Part of a small language model's weights.
Architecture: LayerNorm before each block, learned positions, biases, tied embeddings.
Training: a variant of Muon for these matrices, 150M tokens.
Each number is 128 + 24 x the weight over its row's rms, rounded and kept within 0 to 255. Layers, rows and columns count from 0. Numbers have three digits each. The size before them is the row's rms in percent of the matrix's.

# q: layer 6 attention query, 96x96, rms 0.22, rows 0-95, columns 32-63
# k: layer 6 attention key, 96x96, rms 0.207, rows 0-95, columns 32-63
# v: layer 6 attention value, 96x96, rms 0.224, rows 0-83, columns 32-63
# o: layer 6 attention output (transposed), 96x96, rms 0.192, rows 0-83, columns 32-63
q0 094:150107138108116143135119147128112132149138139118109126103163124128126130113119096133169109091150
k0 095:176148148081095138169120147085163128144087150134104094092095122135134095124148109103089120143141
q1 108:130112132137149155124105100151096089094180100121129098095138150138142119134151159117144101095088
k1 100:110102171160117091130141116164142126142156165112159114102164180108166110098114153093117127125110
q2 100:101123132218140143138132105127108104105143175098153153152151120104104152106101126098152130135124
k2 099:110138149150131164156148095164086160127136108053161111111120143101084110117128107140141182114151
q3 088:130093115125121074117118132092128163137085120172098178128083123121141085118171166144135157127131
k3 088:117090103110131150119109108126102123107119156155100145168140087135152157141101153163090127100108
q4 101:102098147129126144124111112170095135133170125131116183112113105150125111109074103127114152153114
k4 100:185118126144172170111110087189137139134107107103137099097147147132165130123115140122102184115106
q5 091:108153084187113146122134095140125109085152163123142128136174119134118108124127130131121121100102
k5 089:128132139139119144122164141102120137125164127076129110102158103112129117163131176141178161112096
q6 101:099118112106089190125143121141130144159098120121154126095164145107137084136095084155110072131154
k6 108:143086132092136123135074147122142116144102162143149167123118131146121082134149127180158099137134
q7 107:150077127132148170089124113144120131129187144140166137108122123138135146089124091137135140159099
k7 104:116108113159128122125127067183064166114130153143119133108133150139159130079106123096135130120146
q8 102:106145156115095123109141151108142131101158120112161114136148120160115141140088118146157140170091
k8 103:114160136127164119134106141137144127114132099125193123147107098164118138169123120107092138120091
q9 107:124123095114120146114127108158103148136129144143102116177109128141173137128097117180077147110137
k9 115:152104094085148149090135132160134138119120121144097105178169162133154118135121120146138170077093
q10 112:135088125139117109110097154122145157182109139212109102150108150112144101100117146100113081106102
k10 107:184143111105117107067152101138109138080123182184120104153125129120139124106141143143128094121098
q11 106:133129120123133122144160118171140139146124128117135143129105116137113124096069092160106118136084
k11 103:148125106101153139120099162138117095152121117158137121128140142125130149134133108096152095141131
q12 107:103126155136137118116127160115154137162113098127154142163133130165198114134138103128137137112119
k12 101:129107128084157098171153134165129077119163130083126100160118119099134105096126170151135136154096
q13 107:129160145095122175146098160151147102153120157126157142137146127090090167121094178121134130133117
k13 105:131130157146119143158110148171109131142095147161153115107120115058094120114137118104116141096160
q14 098:139141181118104099149107153146074125113121114131116102152131116119145114137104163116127137165112
k14 103:102086159124150149111110190147148171133085116109111120133099155120132102108174132117076095134136
q15 102:157169101099110111127117134148127121095146114125156120155120162143055113150134098123116073127088
k15 101:159129143086122135103118133101118122118114145110172154112118127167127143085115140129105137137121
q16 083:131089106081076117124081155141139094094117145084122137146128113122155120121117152129145121136114
k16 101:129102114158107086104132123157136134110171156114114129182089118140121102115129127140097165147086
q17 115:147143134162159105124069165105143115159122129097096124150109145127124147132113154102110134066144
k17 108:116149155141164094113133138134108112127126105114129057131115142081130114142162160088134139096118
q18 099:103115114106179127108147102110079162102149088094114152131133118142138131090149106111098092099149
k18 098:146134095135147118129142134136171116173164125105103094104139171169137093174123111147131145087118
q19 107:122153122089119175133134073099142145125111151175127123162115101122105151131090131162110077141134
k19 111:155134139116139188096103112116094138143125118168125100118137154141107124143116149161174130096119
q20 098:129122127127128126148128137157099147139104097098152112156102159077122150137116129105136131099189
k20 101:083142152140139078119134131119148091096119104088147121115139151113150166148149106127130091126179
q21 099:109133121142146137101144119143123128111158128162117133158148109126126131181129116133169103120089
k21 100:086142123123111162074167093144140136153142158120151136127170127140165104113128136080138111161133
q22 103:143112116118132105129122130144153125130099126109145133135117119092168163105163117124084092097180
k22 103:122125131117133087192144157142152120139080110117115120134103183116172121143136151160122106104166
q23 101:154105107134130125138163124161097121145130147101128140142109127143138118107105177094087143075116
k23 104:137104117145113113144151089138129125107113122127133130129130123095138123153136125095126101124165
q24 095:131157155106096132141118139103096087179090085140113128129092128135163111164114136132134140099152
k24 100:149089158130158117144074088119118167144105162116105139145115143106137095129142105141081118114105
q25 108:163114097125141126155098147112115130149143128104105127129086186155090089115150130131176131138137
k25 105:171126130117149107109092105107116177102151138143109118140158098165082094150132112148131126167131
q26 123:089147129141147125144165127118141118113172106099109114114130171135144115158112116107111128134140
k26 113:131148132156159151159127107135155091114138111076188178121147135123136127111114117141156134149145
q27 088:152172148142186129162080108126120105115141107120091144107106154096111151148112148126117105104165
k27 100:153101158105090125148177130130131156112139101125095126110119170139125151142151136112135163131149
q28 113:149150103155136084153151164143149079119140101115127104143090160150116173129162139110130073140149
k28 104:140143158142154059114132125091108115082158089102124160123146165137128158114135118156133123142090
q29 105:152153142123149133141158152149116122129115138143146183121125115136084112102089128121126167162130
k29 102:113136135093186135125142131155123135112131110110142171134121120126072148103135093087108110130111
q30 103:161115124127121093085137138141143077149146128100156113104130083155124135133139152139134089109117
k30 103:144158153110109115144165124107147112091147145137161110091108112180160140123154115144151186157101
q31 101:100113101131107128082099086155111153126109123146106114164133116076121115122136107137143101085143
k31 103:131151109118127137102142074110123118144120113142140094153118142118173139145084146143136172124130
v0 088:150131099096134160153130159093087110125159148105172114146121123132142116121125154130148118171160
o0 083:094130134183125133077106091132160178131110160147110127154150171127156122138134133111125104117100
v1 095:130106146136186119116127122146090151111126139117088121118105071138189157108121144164117115094140
o1 096:110163139162095155139117158103162135131142088121155155112162149112063112097098099122147110160147
v2 093:089133088153132154147153122155124146117122143105115167101145122124143126105119125166110131133125
o2 094:184155162127086131120116185113174119137116136107118108131125137128118101116141171081143101098132
v3 103:122078165137114160126157091131151124098116114109153112092124103168142124133143148139135126129125
o3 104:159150121128115174067103130143100183097142150125107110140120105105105117118124149110110135095134
v4 110:115133133154117156132176152113140076105137128114108128138114095116118198168122142117145121149135
o4 104:109131112088145130173191160099146136101149100106121132129104123141110111143117126090144176114118
v5 096:105152094121134157134137130143161088147121130088100133159114121084153150110125158160135133109139
o5 102:145113182086121164127132175094135151115117152171114127115135134111140078109138113113134176151109
v6 095:160110116127093111124111114142162064155166102101092113132087155089103119122163146152141114133116
o6 086:136106135137116131159148157139111156095115129091102119148147122187168126142192102157101137117146
v7 097:136067124085130103139143148163152158152116159129144071129095138173102105119115133097089191139144
o7 102:129132105149149140113117116127106077108104104118086141149136132074153141121123118135141123108158
v8 092:122132120105148141099110136110103143099141123120097131119117090143156096176118111118168139100171
o8 089:119146141107115124138128109113143111128106157183163154125104134152098132116141161121125087119132
v9 093:146121115158103116097109123094166165137154159145125103126167109103140111059126126137093096142118
o9 094:147099124111102124166106160126128109173100119128171128166112149127139137135112152126137126121151
v10 097:133103096143133131102127158059134100122142142121134159124139156115115168129116141165166119146148
o10 093:109167129102107122108088129130126150171090159127120123169137137157158083099117138071117118096123
v11 099:118095127154150140145100145138116116137108133147151130110127128153109169130103134129137074121128
o11 104:090144092135129065134147175108138135124140135130097068156138110105132101137131122119148115153158
v12 099:104108107140176145122081099154113143150138145129116153108159154142124124117101155089140144137118
o12 096:148129138119075132109107168127122138143083107173142124145103092101108109141124156111144098132109
v13 107:120140114114122135119145112135104091158154118136073114095078116102115178107129150117212142107134
o13 106:105125135120141111129098120073142133104142113112164137139151131162144130163111105151098148205117
v14 095:135110176113102104148135114077109154124138119128113127143124146119116124128101123081113127117126
o14 098:102151141159136123150144113119127119110154126030146155093109136148118140157115121102120145202112
v15 092:137124155120099108126154122128163135156169122128130111095110136151142115129120142134104133116188
o15 087:122082105084116151146126149121111110133114114128111127146138132151060146144150097112128077114117
v16 106:130125133118130145090136199121180104126118094105132136090086185161144119119164131132135112165124
o16 112:126124149130161134154159076155111133097141139114086113176192131109101096151143097109146135097123
v17 105:138104152110156133129093084151108134141127143106138098141097131114131158098162102169099121110113
o17 097:121137112139152157092086103107125151105112139126136124102146156094162092107116143104176102121123
v18 098:142100113124093147136110141160136141132159161137131135095195108144103074095143118120117124179122
o18 100:131096155154137155164142129138129140108092129124123111173095162072119153150144144094122087110161
v19 093:117162122160138136144089168117103084140081123101114177141139151163147114156128154150140126126167
o19 096:122158094097055150107169141135121128144150163169134113110159102126124121129166145115131112101084
v20 104:146123117132152101179136126121137134092171144143094143118098096144140096130130164132103117120143
o20 108:102136110140114100099173143107098143131104113117139158124130143139118128150170146115133116123108
v21 089:092151119116165124135171133098147093134118122175144099117115138127125178139110134170116119148111
o21 084:128129135105169073125103152129138143118145078095147153145112139120118111127140096118148150110131
v22 098:142099146156144172078121120175156107116140118126142115136127153098108158115138099145113138114138
o22 105:154145165103148163145090129089133108130155154070114137104144150141139077135164148110136114089123
v23 097:098117090116100132082135099133131123071121156151128182101144142096122108157140149143085107175117
o23 100:124149141163150115138151172134106125143095090151161115134115097125151171154149124095164141090132
v24 098:099163124153121083103110133147125168123102141141128110120143132113141095159112141129135104140129
o24 105:122123129143109135150101147116146130127115127102129161117114101105109138088122129145137203098151
v25 101:133120097107136126126134152105104143152132103115110104110104191135103120163138161119131118120083
o25 109:130117141155148102133155133095112166159104150144134154154139096087110117126123102100131114134128
v26 099:135126119145122121120164137113124123122109097141169154122097107190164157176095111120125148109115
o26 104:138142104112094124150118141114142131156093189129094145093145125114079104102162120148133114140150
v27 103:169122141100147160118110130165142125148149144114132090134166121153128093115114129158136117201159
o27 108:099106158181109114154118142124125132086124129113100125147123139139143127109154160101091098102076
v28 094:101100159116112113090122136083096152092091129143133165138149139125087129113111115115094116107115
o28 103:167106125117113148142117133144142134163081145156130122098089113138135152133115129136127097166129
v29 100:157112167115149095120139145109111096147131133112113092111090147117149135149152162142135098129128
o29 098:092082110156136112104137135124141094115130161132132160118127087127164111116130123117130164096113
v30 099:108117101124130124137159139107106124107159134137117154135140117132112090138094112129135105086112
o30 095:137133162107109126093150115108105110160118117158171175153104120139182168155142155145105180110125
v31 111:083167145106118117130150149101122130123133076095152135113116106165128143147118130126140081109089
o31 115:089123124144123133130154093144085153114128125146107154113118112121090141136128100112139154158150
q32 104:160104196127120129094074160117149152151106174134126124154154144139137112103128155102144170116078
k32 103:131108142126148079134117161145148113122165153099156154128138147106093142123114133136124107135117
q33 087:163090133112106145120122146121118116147129141165119123134134142160143092104146134107111103125114
k33 094:185142111135119125127093101142148127131137108142070153142113137099112082153122111117127152099131
q34 095:151163085098144139141112146144107107148152135139117143111164152101076119165140159111116102118094
k34 091:086138134150122120132105127123113128114131111178129115134138122117125129135124148133130161134150
q35 077:106113135115129148125101156139093128147137147111095096148139144152104075140107097142118169105128
k35 091:125113075128131125144101113172195119122112113106143148130146106152115136128124135112122115142121
q36 086:104122105138138108113085106148160140110131130122154171118099155133124143141115123120168117116122
k36 080:175145112078114132149141119081151140102114130110120141134143120143122161102132141112106105114118
q37 086:076081184131183145132150103111117155139138151160089130131152124129141114143108104129089168146109
k37 093:153121157141142109139143152168148148179104147115139095119111159135094107094109121100149118141158
q38 086:140101124120144132139137111109125148159115140153150138107110103126194131120129143109113175130107
k38 099:099115095050176142138108113120157140130112142109096143117122147129132167157077131141128132157123
q39 084:125136148111120138151148133150148177160150130126128149113154099143131114153089113146144150126066
k39 088:171123097129123146081140123156122175113139149154114106166128115175133123134088123135164159131122
q40 096:121105099102173129122114130130131132158126137185125156126078143158166111120156099134119151150102
k40 101:105157127107115132119115074121180124180094138124079118115126182125124117101090092115116091117164
q41 085:077119085125137095161158127128126120110136118132090135108141094149162139129156181177127130113125
k41 089:140129121160105142129074128111140107159104120162131112110100142142154175146114179130140125137151
q42 111:136118112123125121120150093175122139100130118130117171153127111160166130130171062113107069076133
k42 114:142116150133130175109106114137128128176184108156077132154135136136135103118123126119136151097161
q43 121:147062142108189120152145138139114149135131117135117157126125142148185126140112107097102116125132
k43 122:164105102102172127112132152135160147148107160174113131115133124169085094144108115163166090130113
q44 093:093148127151161119083164112123113114121085131145140097146153156122145148143144117149139138116159
k44 086:088114129100118101133146131133141090160163095105127083167108130129158125145135133125157127114123
q45 092:161132122130111114131178152129126129158129125143154093090102149160098093112189114112159111150152
k45 093:130109160159120134156126135100111112097119112134142147129133150080070088156147108167163096166072
q46 075:120107148102131164117127143140105155131143172109116073108161168147097147183141114117131105132139
k46 074:105123107125133156126113126157165132135102105156151114126126107112145088104140129159116178123112
q47 092:163090128151163137135116140103106130114119125111103177096108118103129168135105131139127164148126
k47 090:128120120109098129158103145110154154115161125122150155111129097141093118103163127132142072148150
q48 091:102148115128119143137105152152110130173135088127092128103135106125093100167106112107162175111164
k48 098:150174079140116121202128092166137100167131090107164123114136106137078134160151167108137117132180
q49 083:122139124148123167118087104110126122108142097157163146128106137164147174171127112172118126145079
k49 089:090120156133117131136128157109121121148137142126158185114128135101110148116103158141136132094116
q50 092:135129158167100152099154101096112170117122139151154113110138079123127131099105115116121154105152
k50 091:106130134142173181146101108156116134110121130119183154111077121085121137153113110131128122126144
q51 107:087159124126115113137121087116096119095133115095113112095136130118145116153123126146133118104176
k51 111:099101149136094158165126171110166136167109106119151140088117116112172112083160130064128117168143
q52 095:113144116119068124153138094132152116123132116149136122164188083143131123187138119134124134112121
k52 092:102113184184153157170131139149131106123138110110130139112148090136156113128131133098106153107147
q53 091:114107082147133148108106120137145169135138117099101120143128129164084091140104136139156133162137
k53 087:105174116144122136105107109162128114126140121124140119126186141117120166123115092069141121123103
q54 091:124160130092173085135135162113099100128165096139115091090140130113099121100143117109163135159108
k54 086:123109124179166110117148131103130149116159135154089102157128079112132115094132130126181128144127
q55 100:106120111169134121078117110114110120144175133081113136137094117136112116145114117085125099083139
k55 100:159159085137100121138173112145113117107162111126207101100118155115116106135127151113154080160118
q56 092:108164105113100111121162125167150132160144128129144145153125090138094105128109123110143085150094
k56 093:101141155156123109161165141076167112112129108121109133167102116125100115152157119140161145149142
q57 097:164099152121107104139125179117174119126129109116164157124120136187124144118138121146100149160106
k57 095:169120124081117101135135162137136129092157128107110144176122127120121139109111109105140114092082
q58 097:148119071177132112137146137129126132126160125136113091128125166114168101110146126113142106094116
k58 105:135125094131100122102132128099097124147132129158100119155132184101098062115152123144084116137126
q59 094:120148134135074107127125150155086126158103087140125114119084114120151170187148109104129122095152
k59 093:141133123121101134170142116176111155159129126068138097104139187123146121103122139117144075127137
q60 102:143079123145100117148158084157125156168113112125130108104094149121132129115127109137113153115120
k60 105:133127094107133138139123111128076156164119133121108120132133153130119114110132121105120120099180
q61 103:144144125132123077148109167119150128116118136149192122119105115127101134127134137152182114169123
k61 094:075146094121123108106128171101089162104116131149097140157140151103086139135113133162122087131140
q62 093:105137166145094156137119080116115111136142103156092114152146101146089152187119070146104176120102
k62 099:113111167175150157113177094155143126127118180064157122100133107123113135110092141105140172135088
q63 084:114129126103132133142150124096092138154134120144114135123111135150137095174104125177159165131093
k63 100:093165137133140148106205089111154127138122098100163134126137144133142153124110143119140153171088
v32 090:157142141121162074138119092118166139130091126138101124134108104167105145180131107132148168106067
o32 079:153107098102114150114124145143158127094177143113132126106161154124116073095125136117136084134150
v33 102:132142164112173128145095119163137102111166115137132122120126071109131155153167152135163117135106
o33 086:117141119124097104122136043118130132126126088130143100136144182179157116104106103137124143112154
v34 118:144064117122171118133111158100147175113153169121147161133105056128143117114119138127160110171134
o34 106:124158098118087115099153088154122109145120118114140127153149193153116105117130103129108087114142
v35 104:152111115117154120101101174167097095136101080092116159121135138132152104137145137116062124163143
o35 092:079128157167112168147171127117115149114147129132127183137157123122135109142085140141146113154090
v36 097:117123143121129149127134127185137143144142116107102151142110153067164108116131146148091068119110
o36 095:104133109109168091140191124114113148112118125145102161123116107127102116146125140103110144113137
v37 094:110156161112153142099167152106152154100175090120113096138111118125110116128124071127112119125184
o37 078:156078097105106122142143080145114132100134116121101139128150086118115111120155109161149168110121
v38 096:090146107125130150117122079155162158102135138114115135124161133126126125169091131146097139104098
o38 090:150156109155152054148127179087100151153096144146106115138077162110104151102130128117130121165136
v39 110:121103131066100111142149129157120126156140158096100099108099129103113127154139151130126146183131
o39 108:109122145178183114155158140116148107075156073080145155126115111111126169139124118104128138142123
v40 101:102109145133128174139131112160116165091179124126136137111150156145126163131121138117138140159161
o40 094:144117153098090083111146150105104105163112128154130100137125098142156111111176117142125113141107
v41 103:116103120128126138109138132084138087125126131141113127169104145112152086124141147121102129141104
o41 095:099095117135154155180119158140121176144103110142120176148146118146127118132067111136133151151099
v42 108:109129145149111111138153114136160136127159129124103107139141109156123133099128135171126116112118
o42 096:136107113072121138116109136107122173101158122126133110137134128138096114112141082133122164158137
v43 101:124122121104154128104137121141119121141155120143118128082129116154105138152129149080136144109191
o43 090:139141143111130123142136124129096124102128108097120094114131140127190141110136105177100159112141
v44 091:129109131117120071131108155149164157122131075130137141105120107074152134081126172093098094134167
o44 085:113108149130156153138150084128100083129131138106123152136100149143148140208114123130145103123144
v45 105:081100130136126196114130182108147122134173105135155155139122149141122115150147159152113177100113
o45 085:124132105127138151149138120151097114100128134124122134138150135129112103124107148110109140164106
v46 105:172167136119114102093094152111116118076152092135126158114052148151099134131116139127146130103133
o46 097:131093135154127127168140100149159129134113177082129127121130137098141096131149107114135076125133
v47 102:164112074160142121099110095147172136119131160121113138152129135107114163094118107104098127110119
o47 092:108144120119186152111161163108137119158157118158152151122100049118140147135105127139130154180099
v48 106:103117115109124126112095156092104142128142148120188170122109141091103119108142161107105125157128
o48 093:115128119159129158146173106127134091143132105110095132171138120159167130157129100137133115137107
v49 097:123100118149074144152147178108144123136179067124156148133142088171128130149161165133078106160146
o49 092:104089155139128148063147060140079122136116169156137155156146136132169132103102092110119152108119
v50 108:136088090082145120131134162142104090124127116077154100086126134100135143141098159152111141158108
o50 099:124117173159120134132129107104125147124147146149106129167148124116152126183116128092129133108151
v51 095:121157128085112103138063165084134145135110142133154128124160130115135119129130159145142104112114
o51 083:112115143183133116116125074159102132100124085149098103129104143136139129163149099122110065135151
v52 104:145176137114158123102146111164111148090105156147127119128128157109158106152127127143151096152112
o52 099:126140133168114074153149157111147096137146103038144134106111135124104150115148130102126144161138
v53 093:135152057143119146124081103104131119148133127155140166141098136103140118134165137134088141156146
o53 080:081179114139119110102178142128107138129155138127098101090112072115138133077071116138125097140129
v54 109:107125176135152110144151153151096159107142115088107116125175115125114137136147072128070114108091
o54 093:121139080154090098148152134103124098101108123156114133124107132108130125169149156160169140150166
v55 102:127105161112138147132103067093164113139093150130131155116133095118135144090150149128144121138126
o55 095:115163097134172066106118123157150117117169119113157116101105130165136099162119117105126133123118
v56 097:183105141103128127128160163128132126134169111107138105140105094129093118081144112077104152096130
o56 085:082120130138150118138125107150113126106122116138111158111152111097139150149129105172141132146163
v57 109:151128169153138101108118148174113155098169128137151157136138114076078081137133133117107173133168
o57 102:116145102111147129153142131097129111116099104107094126120143119089146161150157109118117114113173
v58 098:100107137117124148129126109124125129104143129137087150101175102156155152108115101112183130114095
o58 091:176159126150119140136073149133159116140129148109152087120109171134095111112085176150120160162154
v59 102:145105152146099116070115110114146111128114129110116174169107134153150126162108130128122124134144
o59 089:146113109114137186135104162139147142140127151147171123143152107139093101106134133113141117136045
v60 101:148144073105156151143126104117137141138131122121144120155097115128179152114145125117121092152147
o60 095:085146178157098082120176137129131108086151105103142142125130117133088128117119105133134162158071
v61 105:122130087176145111122118126091155128126148130144111118127110142092118167099137135133119095117127
o61 103:095149102124112133115112104122152123140093134172183163119120094171165141174099125119121087126126
v62 097:116168125137087153131144165108097088106116079140123080164122115113184174143125097124124135126123
o62 094:156105176144099183157102105132110172141092141183124116097130102119089110139131160132147123150128
v63 098:144142185144125099152118124105130101076175125174102119132160110170112142135137098153148118126125
o63 085:124127109129119163141116117137115153171102135098126095114123170100114146136118125121132164123150
q64 113:098117116163113103111161106116147121130157109136155108125130123190138163117124087134127154128116
k64 106:094126147187099080106154116136126117093161110113145101092146122151127169081118123140142158168104
q65 101:118100107153120150132120127089110138139113088128112131091128158158156097134119161142136142161077
k65 101:133140140166106135139098131117139125174117092100158128087131127138130096131116117147148082142077
q66 105:152115096099089120128117125124104144130127125121099122139145111121142083111097115117120156132103
k66 096:151114112112116143083139123184119122163086124110123090139141125135159081126113088119122143133115
q67 103:107112109146106148085153121144136127143119136147132119164192118119099083158093142141124167136116
k67 102:123089151133100133146118118136143154163124128132141124135161097108116112118102126130131106167141
q68 095:125130138131114115143084145128144120121100127122105115134135165109132122078134166145108112070130
k68 094:155115127143137128116108130137105136075113123134083096136134148099100117109148140155059094086165
q69 104:119140129148118151130115078141099089105149152104130164172164134136147126134123092136120164117112
k69 104:134139120138172163103126081153069121139108134061134127125154163113147160133092107151137176146124
q70 102:123125073078185138112134123138123169116131104152132151158112153171124111096138131097113145083107
k70 101:110132104093194144116144110163140147152128119137152137153083174128126122111117140119131143089124
q71 105:121131122105136100095125115093141118136174160172166091154164140146164150113109156138106137119097
k71 102:116144121135145122089129132126119085133152132128147131131157120133160092078113183154102129119123
q72 106:131097147095088139135151107161134117184118156114140143113098144098142114105108117127145140116100
k72 105:144142115138085122148164119153139119160136145116150122116092114087106104122106114090169118069140
q73 101:108105141141110132152109166116142146073114122136159129119103139132095161121091132103143156153144
k73 105:100122157149111156152143136149136138104144110136151151125108141119129126083066101129128175139123
q74 096:127143154164104163085107171100132150120168128112116127126148152102084154140111149126099115166141
k74 097:141108159172107143073132158100127153131134125123106101168149147114102170137107172139135154144108
q75 113:101120088158076155122143105111104154110101134132140098170131159142171137130139130087136168092098
k75 110:105140127181081142119158107133130130118077135083167134148145120080153149110125101102128179078120
q76 110:126149119110129163140168089110157088099145084153109144098177134092081101104092114165159124086086
k76 100:133122130116143164143107113139188080116133071152140127102142128125089125121130109141158115106083
q77 101:138095167118150122118118123141154130110081097122114113155108113155127138105158124196132140183157
k77 100:107117140127160116123117144144137149116138107133101174177110129168098136125121090162103079152127
q78 100:089093102117120151065133153152139115137126139170105143156113170166109136142180105117167069123107
k78 105:162144089114140147062167129151135124115129148178127106154142166176133147110152123095172123114101
q79 111:125129113127094104143122125111159191118140089109119130148170129114121138157115144124127078109145
k79 098:139109130111068117075126109129139176108130090139103156163142135134114138147165136172119106119111
q80 101:092114082150096140140101131162157114121133154108121122137124127119133146093122118099124103100127
k80 099:102081097132140119119097108127147134128144124105118088149114154117150133127136130126117118073160
q81 109:106148101114115110109161113136136135161132141132110122120130067124129114170121122142160112074146
k81 107:136154111115146143092159133127101152106163164129117101093146077113097132129150145143165178098143
q82 102:143142079121149158151137126162153117112112140083133147116125142140074133153168141130111172093133
k82 103:134133084127108146158121109126120109081154145103113133127157129179113115145189114110107130105148
q83 105:201098131107135119134094160144173115138135114123124135119123114112161140170120094134130130119133
k83 108:165118129100113091099130123145155133142148150137121144147131117136184126145112110139122168121101
q84 094:142077143110131141113086129134137129155146132126104099096165111128153129097177118130130177146127
k84 091:126120138115089125094139142130093182128124098130171128104150137122186132140117100103118167110143
q85 100:152100116146150094163157105120091075124150092114148105098113124082134132143155115116170134146165
k85 103:103089118144143101134165131147091069148105116096185126106139137109107129183156138128155108144171
q86 106:120127116150132079121147109141144102137181142100137120113116102171129149155152170144104140121084
k86 108:116141155129115114137175065131150095120178149107139116096138110178153134154138131109080150132106
q87 097:134105126131145136119160138123119134166126110140129106170129131139090113135114102134131077127129
k87 099:139112096106095131109151142100137153156161087161143112146166128152117128151100145126157111118102
q88 117:150155133172137167093153072127135103127142112173126117132119169135100147108084152118112116132147
k88 117:138151159147105159137134115164144146193129127149184116079123150120156143117138159088132133133159
q89 103:142096088161149103118152080090085112132139131153096117186116150135121090155142119120149125105124
k89 097:137155107176132101120146085131076116157138101140121117172173121119127124117125118130128123115117
q90 099:114148129141121087073102159144103100124133056134134188115118130106169129149136139128103129112091
k90 093:119142129140151107072155105109073109114163062137162148132098100124132114136120152111114173091113
q91 112:135109142162197100132117135125189107110125109118140138137120151116157128138146154085134121120119
k91 105:093113139165186100153140147142146121102141095098112124167106118077143153135101161087146125128107
q92 096:133077125129138102129106104125092146159095153173138117069139132103143134100144104172173133136164
k92 099:138086105139130115155133097143109132157123125206110092139110122115134132160134117127121096104149
q93 095:148108131099115119110160132177140116130140112134089128113126129135139146111105161128125173146101
k93 100:143144109146134120144125144153134156120157090112116136105100141112140143110130121099108139143121
q94 098:135115172129115116085108121122140110156112087099136179137131146160134156140122091113135172123150
k94 097:165110124121148126149127111136186115167123090096126169138108139125091152131175094133142173119135
q95 104:138126090088101166098118092110133136121148107148158120141105126120136094148121145150116108165157
k95 100:142142118079098185125131060105134159122142111150152087135099113134139132138073149139122166167119
v64 098:119162137134175176162131130092118135092121116160108116110158132150098110112124120159161101109111
o64 106:147134147143090097102145118116111102152134169095158148117099111107152171145103150100126165163172
v65 088:131135129168119128119128090123090093172138096094115137127118078142176116124153083140116161173138
o65 103:159140119105111161164102143128136129134115152160093109134136175136103111117099166116117071089100
v66 100:167128147096117133114188094156149150145167089105121101108117096144143105149151163167116107152109
o66 105:097125137168134130144112149124112128116083155146124130138140154090122136076108078124168130110174
v67 098:149106116141109160136129119091136136109103092138145107107163148097100152127111112137151094094152
o67 099:126147135122148121109132165122151095116130167117119143156109083194143111119113133124102143161137
v68 101:118119113128125133108139149120081108154093122137150123132157110122118125154164129157151121165128
o68 104:106177155155140112135101081144160140116152131118122124100096136113146147107084126113119130128113
v69 103:122078109100123115129130116165093103151142108158156116101118121108155133083151061115172158123129
o69 115:162171153164137157122122127102153159125111163090092153156147124130105141161133186129103070133106
v70 106:138102181084107105106143140141164126104160138146117127098129090094138103128144125147122127165095
o70 115:093115102173093134187138106122132125136118139112135125148113142129102168150119162143131134096158
v71 095:108064101148110137106132136097112139116101159085130150117145140154155127125143088170123123165118
o71 099:127167176117153138144135152164191106118134124165126080096109116106109121093112141080120120105132
v72 100:126151159100137104129113125115113126173139160140140120072120147145150121136132155108136150130132
o72 110:118078095138118160110140107165141128096100101139102108199115126116124151143099106148129112136114
v73 100:160133136165147099120126134147161171149164161143130069086108116121144189141129115157102098137140
o73 103:130094118102124121129142110132123106147116084083159179138154121128127090101097122077147154114132
v74 100:092116164108147152103136104172131115133136124095131110140145130107109132137152111147125151152152
o74 114:124133091127118135121092126107134147128123118143164102107057135098154141171125145127109099113116
v75 098:117102101130161115121125158166184143131131103152115151071116151142110197103136120143130163129116
o75 111:138139153117122127148141100079084113156097139115117101167153124101147090147160120127142093108144
v76 105:147097114113129148179129151134126172112093106119155110101090137156160105107160139155169136112117
o76 113:154147136146119113087133123130124082165159148154119125130194128127081185121130114139106104143145
v77 099:136129054131153123129171158116104121121184146105095145088100098128144118153134145122112133105091
o77 107:125121160126133130133092126118156165140106081163154131173137154122110142123099103154129112170162
v78 100:097119111116133117144156102132148128144141155145156108127106138156106116091123176114137115124126
o78 109:151134158127125135122114133106104157141106111126090137090161094130133140156135089141125202137123
v79 096:140103111095106121151126111167114126127107101105105160075139125090157146123109088088154133121120
o79 110:129136162154138137115144116095115131104144155151129106166144133175107176100155198149097125131149
v80 092:173144129131155140079122129104123117118125095164151132132122172096156091167093145152126107148150
o80 100:094127100145122091146134138147146152130131140097100137143109125157154117142159079091092141103131
v81 108:102151092111115168151135148128119179121107148099146094125096144135133144110164115088121129137112
o81 115:143123141116159113119123092144138104119155072166151144122140132122148104157103154136103161109162
v82 097:092179115113087145137120131099170121102145150117130133124114144136186129086127125106131114100111
o82 099:142119157125151133112143151143067168144142073138108105173124142114100128159116148159121119155147
v83 097:153107113130125130156134109114163121129177147111176097116142106125165106148122097135080103127128
o83 102:119158137110181157118132139157117111161091124150088130118096146156106133083185105136153109125145